Weights of a small GPT-style language model, trained from scratch on English Wikipedia: width 192, tied embeddings.
Each number is 500 + 25 x the weight over its row's rms, rounded and kept within 0 to 999. Layers, rows and columns count from 0. Numbers have three digits each. The size before them is the row's rms in percent of the matrix's.

# up: layer 5 MLP up, 512x192, rms 0.119, rows 488-511, columns 96-191
# down: layer 5 MLP down (transposed), 512x192, rms 0.11, rows 488-511, columns 96-191
# gate: layer 5 MLP gate, 512x192, rms 0.122, rows 489-511, columns 96-191
up488 091:499511510502470531493465517512540512483485511517480510463506487501487564574507542496505520508511498485479498512490449512542478475519496473506527484520492513568505531526446516503515523528497487518502481477554485495532489516493489433522509496475506486518503508501499454550517492473523524522
down488 105:497473503510573487531523488512460511508483466509513486476536515502489509517490466506500547517495514514502478500536516514520497483488493492482472524498526499495490513494503473431435495480534472507518468513483521493497479492521487509481488526463515477484505476505495505479507466520450554508
gate489 099:514515504468537544504512485482489534511472564489505505474510525478544521455494514480494493513511465519494508490539539480535491509502426508487502480491504481488486487504459479517502507513495521456571465494507449506486507502495477495518496517525566513493488509540497512519480461513486546545
up489 099:483514504524493522511503513475504503444487524459468502489513431452497559516518506514504486541519533527503530498501489482442506478513492521523495501475514462469502533468484475540532522513522499497497503502508458505518526505516498487529499514514461520487522520533495508506483496538439505518
down489 094:520472474500502508467514479525480546516524507497489494519470555509513506457450477502514527510502478490517504488562500487533502524543477465487525463475492514561474444529463489513480480501526505457526484474482514524487489524541539516485499467480514507502489505514482522546535505493546495554
gate490 098:493482509544466490510468493498478537509542516475546508553539483475532501472470504470523448507485503517497506501469485540559506461506467510532540493511555504536449444498492502446489525462501487468496467452518468490463516521449474501514479515518490500506458515511485494497491503494483483527
up490 095:461530483502533524482522471489524491452502531484502518493493527529480505501501508519497454469520473426514494503487526495468475532490493496507512483513447490544468496487494513513468438472518545507471505456495458488482473500500481533484498539479449471464492489501517517533463506464456515489
down490 091:484530516490467500504486502515471540522451522486467472484529482490521478509489460526553506507503489519473538547473522449524498468504507513488537489482525508493502483495516509459520524541481477471501470524536532520489505475511460499518469461520485487518519527509508512534493496483541476499
gate491 094:533533571494466501501468507511518485509523551480501503504540482523504532547516492513486514523508478454525438504541469532489479440504511494542491500469512547467471546503485505489517509541512526520508437512503519511473524479478516522501496480513486507553496479483489528499523467490471493513
up491 091:423511511495469539492474448506502484529478480507494497505481462454551492490502476496532480484539480543497511474518531503498516478486534499482487498550487521476549437519503498507504519453504451498512522495461543489534502509492464526468473485512466534502472500503471495496502459486524511535
down491 095:530486513476537505509502500491489499528514492478504487503550502536544547500510521499508477506507497449583494493487507493456486450540512483538499504468500492505496561498477477501472491528523548527494462543485535492478530492437472486510458526538519522491515484533517475497479503501438481498
gate492 097:518532491482525518513500528476506523514457562491535479470531497472500580477494497465499534503485497487494452504501514503474514517511480488488473505525487514464521522515493467514489462512483483516509498480508514497516489491506568535487515522512514492535497457511440485492534497503508458444
up492 089:515505511459534510523515441524525562483461503516519496511455487487532474492496546555503485485529495554543490522484489503485543479527494522508554464492512495466536505497509525501561472501522496496542491504525531510479491488510479531496475506498482469490513487530513485493504529507509476515
down492 096:520515477483474469490518533494488458518473541470543487448513489494479565491498450485511506474444498462487511473503554480503479492463479494471453541514501541509464516510481496510484487482482494475486523489529469492487526488501521483481500486503515522521521516485459500523497470485483496463
gate493 090:462492468500501460549505481512467512522523531535513508531530489457520518464501546472509502508479483474482456472482514512516509525510514462524490553513456501519457510502467495477500444506483525521444492499506499480510508487495509472487523505481442526530464506475460459535480496520505515494
up493 103:517481529558473494516529508467506454528512513468497548496477523540469489516484523520503505543529529483527471500487534489440489474540485497484491503501493474490501494489500485516550496551493473533448507524499454521476499477511511495529509534513499529519474487528513531490491490480481481508
down493 100:531500496472498494443480508481497503494442473465481477504483517548467496502503455521522466480497533526528522517504500531523473507524486514485487484505539492505537480488506513526492544501495484545518486513491510524468485490512486526466455503511567448499509455523536492478486494505491499507
gate494 111:505526487494480517505513506493506535510515461482488475450473459495520480476526504500489464501533524519496542471506457507492446480526483521491487504528487490486457504513482500533545510479548518490497509499482511563524513484538472507490501479526534480513536507511458547519473497472507509517
up494 106:542485455469491494464504499514532507499451491532517457512471519504479517449553541516524503489498536493481523485509480477484437465470528524461522467501543520498474485515531512498456501504537444496521473494516520529535472515516501499505503492520504499475452561480505523490503494519541484505
down494 109:463496505496514505513451495490476523493496512512505487542525493515496509487528501483449489471479508505468453507519485504462509491471517483545512477512501520472491458468533491504525501509500447502561510497421483508544502518489442500432488486488508510518495499467483509519489499476493509501
gate495 099:514562519463495488469492513510501474461465481520489507474556502512481469510482492509491472506518472528521540552545517538528503525512491479531524527525512498510507483466487483478492456503469531468466521507544452480529510529464444496525526490498506485501503490520505469518456469489462529503
up495 096:515480512483498466504546487470543486464449496541481471514490479456488484534506482468509451527495503477496513489485492521447503498523457506510502505520533477518499525477549493479520451514534516532561533511497536495508484457526517554493486525497487490494529553523499484483535485478514482473
down495 096:534446477530469502528504500503485485508507528490499482523488511489511495469507508478514468476502529545484489459498521486460527479477503472463512482515497515494495495505502516515509514502482482514505442474447550497514519499529538480544523500495449496483506487474529493501499536510491490511
gate496 099:531550473505499532504433492497523548469525451476498502491479543499497489484531499520499494489495462471510539473507490501506487508488473486548511552548509495482458454476491465458477487488509497477476490476503496522488502488524486491528481493523468483521505468518537528498521501536525446525
up496 097:499501560502538527449498531508489485474519502489471477517522497518505508500500519499492470506522499433487516522505500462500453491497449506491530545516517514530517523510525524508487527467469519523495521497492475479497490471497512481501469523499500445494533490474491514478462455507491481517
down496 099:513542481558515494483448488460548496470501477498523518484448510450496514532524495460532560491519432488495505490532517481538475525516474493528490538512478498487534459496510511492516522466478530463506525501517523530482479474515524511510525499537485460488502545504537510518483472538491527505
gate497 096:475532470486461505489504480467528487494460530475520535497505527492521505548517506502472461573514490475483487485504527555489500515469477472487487477507501466454499498537483518519537540486505486492537498488521501510482507482475515509506527555504501516506495493504492501484495487506557511465
up497 091:492445513505478423476506485471493509476511543498514514488511505498494517518497462474520481533531534481469501508481529508502491487513489517500529502510445443484453465531514515445512523526516473461484534472420521456477510509519526468511544477503475463510501490497462466485565476503532481499
down497 095:522504520513555535528485515529484507521514498513506495479502467519506497473520486485490509420461506541529497527491462446489518472507490482519490511503520530557488539472479489561479480494463542483493463503531492504502488515470514520511491449520491516510522497520521513490493476524450478527
gate498 101:469490490511504457480480538513487513539493495478500448491496519489518466535506470482509518492514496515522503483510534521498450535509442526478501495527544520492527536538498516498450510539495447465525463521488558517479493480466514522518504510464484546472488527490459547461504489484478521495
up498 102:530503512485473484537455467500485471514498508474488536502517446497458492477476517498496462480484518546467498468528504462479540522508475491481509519473544484514522501501444451497511528519475545511511530488496490554530495487472512500526531508528545495504535503541429488544529508489485492445
down498 102:516475517484508548490500465463521475499505481535507514501518506507494533506492536510460488507479534511476494488474508481499500498467507493499493511493542457539488427488528462503499490504523533549512514492496473499527507531514484430477496483537505482497493500524483462465484471455514490491
gate499 107:477516510467517508502494482489522523443495469498508506505495486485478437498501490489500484516490464487513517492518452507489535483499481500502483544515487511500548490506513503516506505515515490550516489561491506489518501505443481516484529508543457508545512488518506524471465489497474509458
up499 107:462485502506503461475477481461552504466493506490520470521511528466485485494481499476502512487518496515508493473487535537522530520557511456460530520475525486539472530513509440522548469467510542435468554457534448519478533504493502503516498497531495558519522563493497473519469473459487477523
down499 106:570499518542455471504525478506482490519543493492523484504476452505514510514491534489507530507494495497467517517548485459495474450490485512515496503481494493489550486497509498503505476481488524522477562523496492510489494434550500516491500483450460470464472491491479554515546484482485500509
gate500 088:462471496479532466510467458460521503463481502500503520540487509551500492516476510472477500502519510483548497488512499554476479493498511481504483503502536453485488504508515502527531468537461455469524488550449497515514512446500537530502476490493515481498483541492463472493487498496550443494
up500 099:481531537497521511523446525496459543529459532488525499491530508508507490515513496513518521537525535495544506486486568518526508503520492507499516536524493519504483530458499469519498502507481480492492526529505522496514448482473483520532467492545486488480506444485515457442501526525493482483
down500 089:530467488546485487481495526448547450499556504508499477512464486440503505504489484462484478464457450502477491490506461496466480466475491466522496495473516451474485513542503559498488500513528513482475496483498470507498520545540494519505543498466489492484500518515492508503514454484504546471
gate501 097:530483480528477482497471525505495469529470518523484544554516484506479485451475467514509456463518511460507539450535512477475479510536464469519475489493465466460550492534496500484512528536510513506479515528482485501482507502491494477494501533495466521479473501522489503451484469488531535501
up501 093:549510488521524497543525494497485477516512517524494469532516459495522466492497517545517491474501504464474489517491487489490495469490497465542514495490510506488527496494497521513475515527494471468515491520515540482474492505487473503514464518528429472500476480511513498489515494499509523510
down501 095:515504480551495490483477555514522475475482541506508537505491508512481522491485484484502495470502479516541519464512500507492485499544452482508491516471477475457513515540501522476556515462474538532471504523507521487519483516505490472476507487498535495474493506471501506462475464474491477480
gate502 096:492530515504505515525517514469527516518463520492479441496509483461475473494578520497510527486475530523528485486496474534519506481490477522482509501510487502467474554475539492553498508530517474500505491531489523537555527516507499448519516487491474482489535477512476482503472469482527502522
up502 096:513524546472505492461522493508520517465490456553518494484535505515499492489519592472502477449481473489499511488478479532500520482475512482507496470467512523469512500502483481495500505493530495519455449484542523480468473495490508492483492487491549521544478530511458489493517511446541496537
down502 091:456505467499499514519467549447485488511506551487486497549516491557471495489507501498487501530508499505496454477516521485503504522536502577464504503512475492493487508559505471492511446539520514507497493474476451524489470493460553513507482517472483537492498474486489465466527515534459512481
gate503 090:492517551508479486462473494470448447529492508515486529467473480533507505482477514493478518533527544501513489512500489520492487488523517493531524441486475489487472553460502527505513457532471538533480475493465502520526509513495470518518474522532518489566513494513504528437500533522503496475
up503 096:465484493537517491511530570528451480475507519515541517514486528480489499488478493503516511534491551521480500485479463483516519545493462501532512491494449474481512503480521524524498524504466503483531535458466492492497468486517568533524508508484524532481509498506501516531502499533506499547
down503 094:537478467484507485525474462482534516524483514474448475485517500491481486508520511492480478485499433481519483481518509487492489498504543487464476536508528536513513500529500495492521541473537469509501478530511488495459507483468447492445508516492488485500488517463503462506525482485462498464
gate504 104:512537496510494487525504464491519502499471535503506498494533528434497487458454491491486513549489482495499479482499562547526489496510536526513510521509492519501526533478472501516513488470493463524466486506512507500454537505491531543492480519507461499488545576500500467502522480443506550528
up504 093:492509488522520498483494503503488504470475505471495499449511512481475520475496520503484520498538526488485474498491513462480468500469546510533479520436548557534494459491500475502466475500517478505488510477562500454476521498520452528502507510478504529498533484506456523448492504468517528517
down504 097:482464510479498527489511471516475525486507533539511476494559521458484486462526493534474526534480498530490500478490548516542500471545507490532494489491473504484511515466486554499517486450529489524496504509456511487514527477479515545509494512504485519482550536532489497526517501485483527521
gate505 111:488533518511498503518488481547521490502522486454525488515533468515494556487516492548493535481465487488511459467491531470497484486518508569486532494518521468472507503519518448521522517470465514524482477553540475455477494518472521452485529500466523481536514530532477486550515530514480475489
up505 110:550521504504496529502467498505506520495512504479500519524457517465446489498502489521497543486537438558460483543494458535531497534498501485461462531514497509514482522495519558507502504455513513521486487514513482513457500478459520527468503457506501492500521494546503540512484515542524514488
down505 112:498524464503520479485521513493489505529521527471500476515488513489481503515519523487491518477511510514463477455521541494534507483534521514532463505499522469489520535524518478506492479505502508465477498458473505482500503482481463476509450503528483493525501454517530482516504522460529451523
gate506 095:500500508550522466498538542476521545492472487446487460524542510523516506517450514484476440523513528468498473499502540510515454530518500527473511491515495493539525520515484519507524485457498514473529519492493537513519483556497458506525533477491512510472515559472539509473494485478492506501
up506 098:477477516524500498499493484493463507554494493525526523510495488507499514503450505530481453487475536516506505549507478503503504496511501460472514506503521481485494516477493491489486464467477515505513518496508539508516567527516516541517439506504509473532490481470550504501536496487504509519
down506 093:492496491484503510486514533503529515486535492485514483561459470488451498485530526491499507514480462513506511469487469505461480514486475508529502516480478543484484502495470481523510487537483511475492498518536513456459474486498494440486509475491512477432539488510541473478507495534467471497
gate507 108:469492460519494468518453525500478509481483500501496517520494545534528492519481498519501476535496489533526506469497485524495482473502493564504478542527492502499506539511467485515476493447540477527545499498502523524494544472508539481491479486462471490502493481468474508472510509474536557525
up507 102:482483497488495481461483501528462513482491499477504536509494465444506468505512492506498515489520508577509484512476527505518452515543443524518486493493505512490467520492516498518479490513470470498486498493464505500485440523533506521514510499497512495486530488505514495478487518493462470518
down507 105:508537505541491519487479502507510526504506485494482517477504520479469505449532526482531535520508501488532512468461454548511494558488489460502449516494488478494523476498499492514557504500551537462496538511552477450527486499493497481496471503527525495510535528514452566512472515493464510519
gate508 097:485527502490507489516493464506541507455530462488454532477544503457476500469486495479472492514534490482518493503487510521538528499500517499546505496508552481526505521511509460481472486529474476474497467448508503467469475516509490453508508492469496494508511510474514544499476509540516500497
up508 109:461496498517499530509491508535441553470516500446488490500507535471517529508488487476487544476541496492504462477544485464557504520523465507499500500502492524536521519507482490490473518496489485514523501523525541484500446532483509477519513458530457488458492465450518466483523490513502484470
down508 103:503515480506525500513512479504538481486547458501467476465540488487506495497489508510473483525488484508514495485463470532538519485487517495522484518526516521509496484508513476482510483481483471482527490447451490461483466532479526476492511472490521517510522524460524550503522534511486525472
gate509 100:533506507499484473477481542479480529534526504510509504484476442538536508458541493456503476507501474505515474486506483480555470531516556444508497529477520533484490483485532508522539477497504490522472471496490538506411564476513460503533524454491496504476510485505486508498467480440493533483
up509 094:472477514497518520472499474471505475511525517513464470454519515515535507518442535488488489489537493506494414483500475540538531468513545462508514476468498504516538484464503509512507470520492525528485477513563532533474513524450441529463505547473526479511484484519463501529495508487517526501
down509 098:528465497513491496514494496518553458512505463459515491557527516476498467488504478527503499493468544530490552514511525474474488497459491489500518495531493470519476503514484504479498585501443487500517494500497435488549417496506531488494516525454510495505537508448476534477537467504513494531
gate510 099:504424537518507520529485498501507494480537528485540481492529519497526495521523484520498518492484505501496538494498516513516550475488569482496480527502484508478481483479476475466545488524512499489516490532503498493507530520523479508477471491486513550492498492533506482504452504516445493499
up510 099:490493547557462479528520474523458451544490524484487509479502479517481501478529474511512495508504545507510539525498541520527450482505512528550480514477501505535504511483513507519505523550506516500512496478454518502528487539470514473551531517526493501485522540491486488500479498479510484530
down510 105:521581483479501474517502525471477505462465461496515517480517497505478458456484528507457474490502479494515463492483465485478458526481408503518543495531514494532487489516512505524480502526508477508495535506474463480480518491510507545455475479483469435534470507470484510467498511509538515508
gate511 101:496525486513489492474512479520525508519440473477519496497509481482456486502496458477480492503497515517497535526540482534464486517498495499458437535500459525504476525474531474489513520497475468481478509506481464430526511538480492502494472442539573537488516563484518513515486498489494485483
up511 100:467506530490512499480515511481479467534541526511508498518516485495537501526453480504525499471446481468494461479496497526519539507483553488526528449512501481496474501482497458498479448571504488492497484478447513516541492480522489470479535508468476465523506465501543481542476491452516491503
down511 099:491506496498499522498505480538538500493466449492485499518496478486481511510523471492508495490527527483456592531522534505506481508492464510496422550518472541492514495481518481465535555465456466526514505517507463417501485533482504497490485474539493529505522549475468490485509510487501493466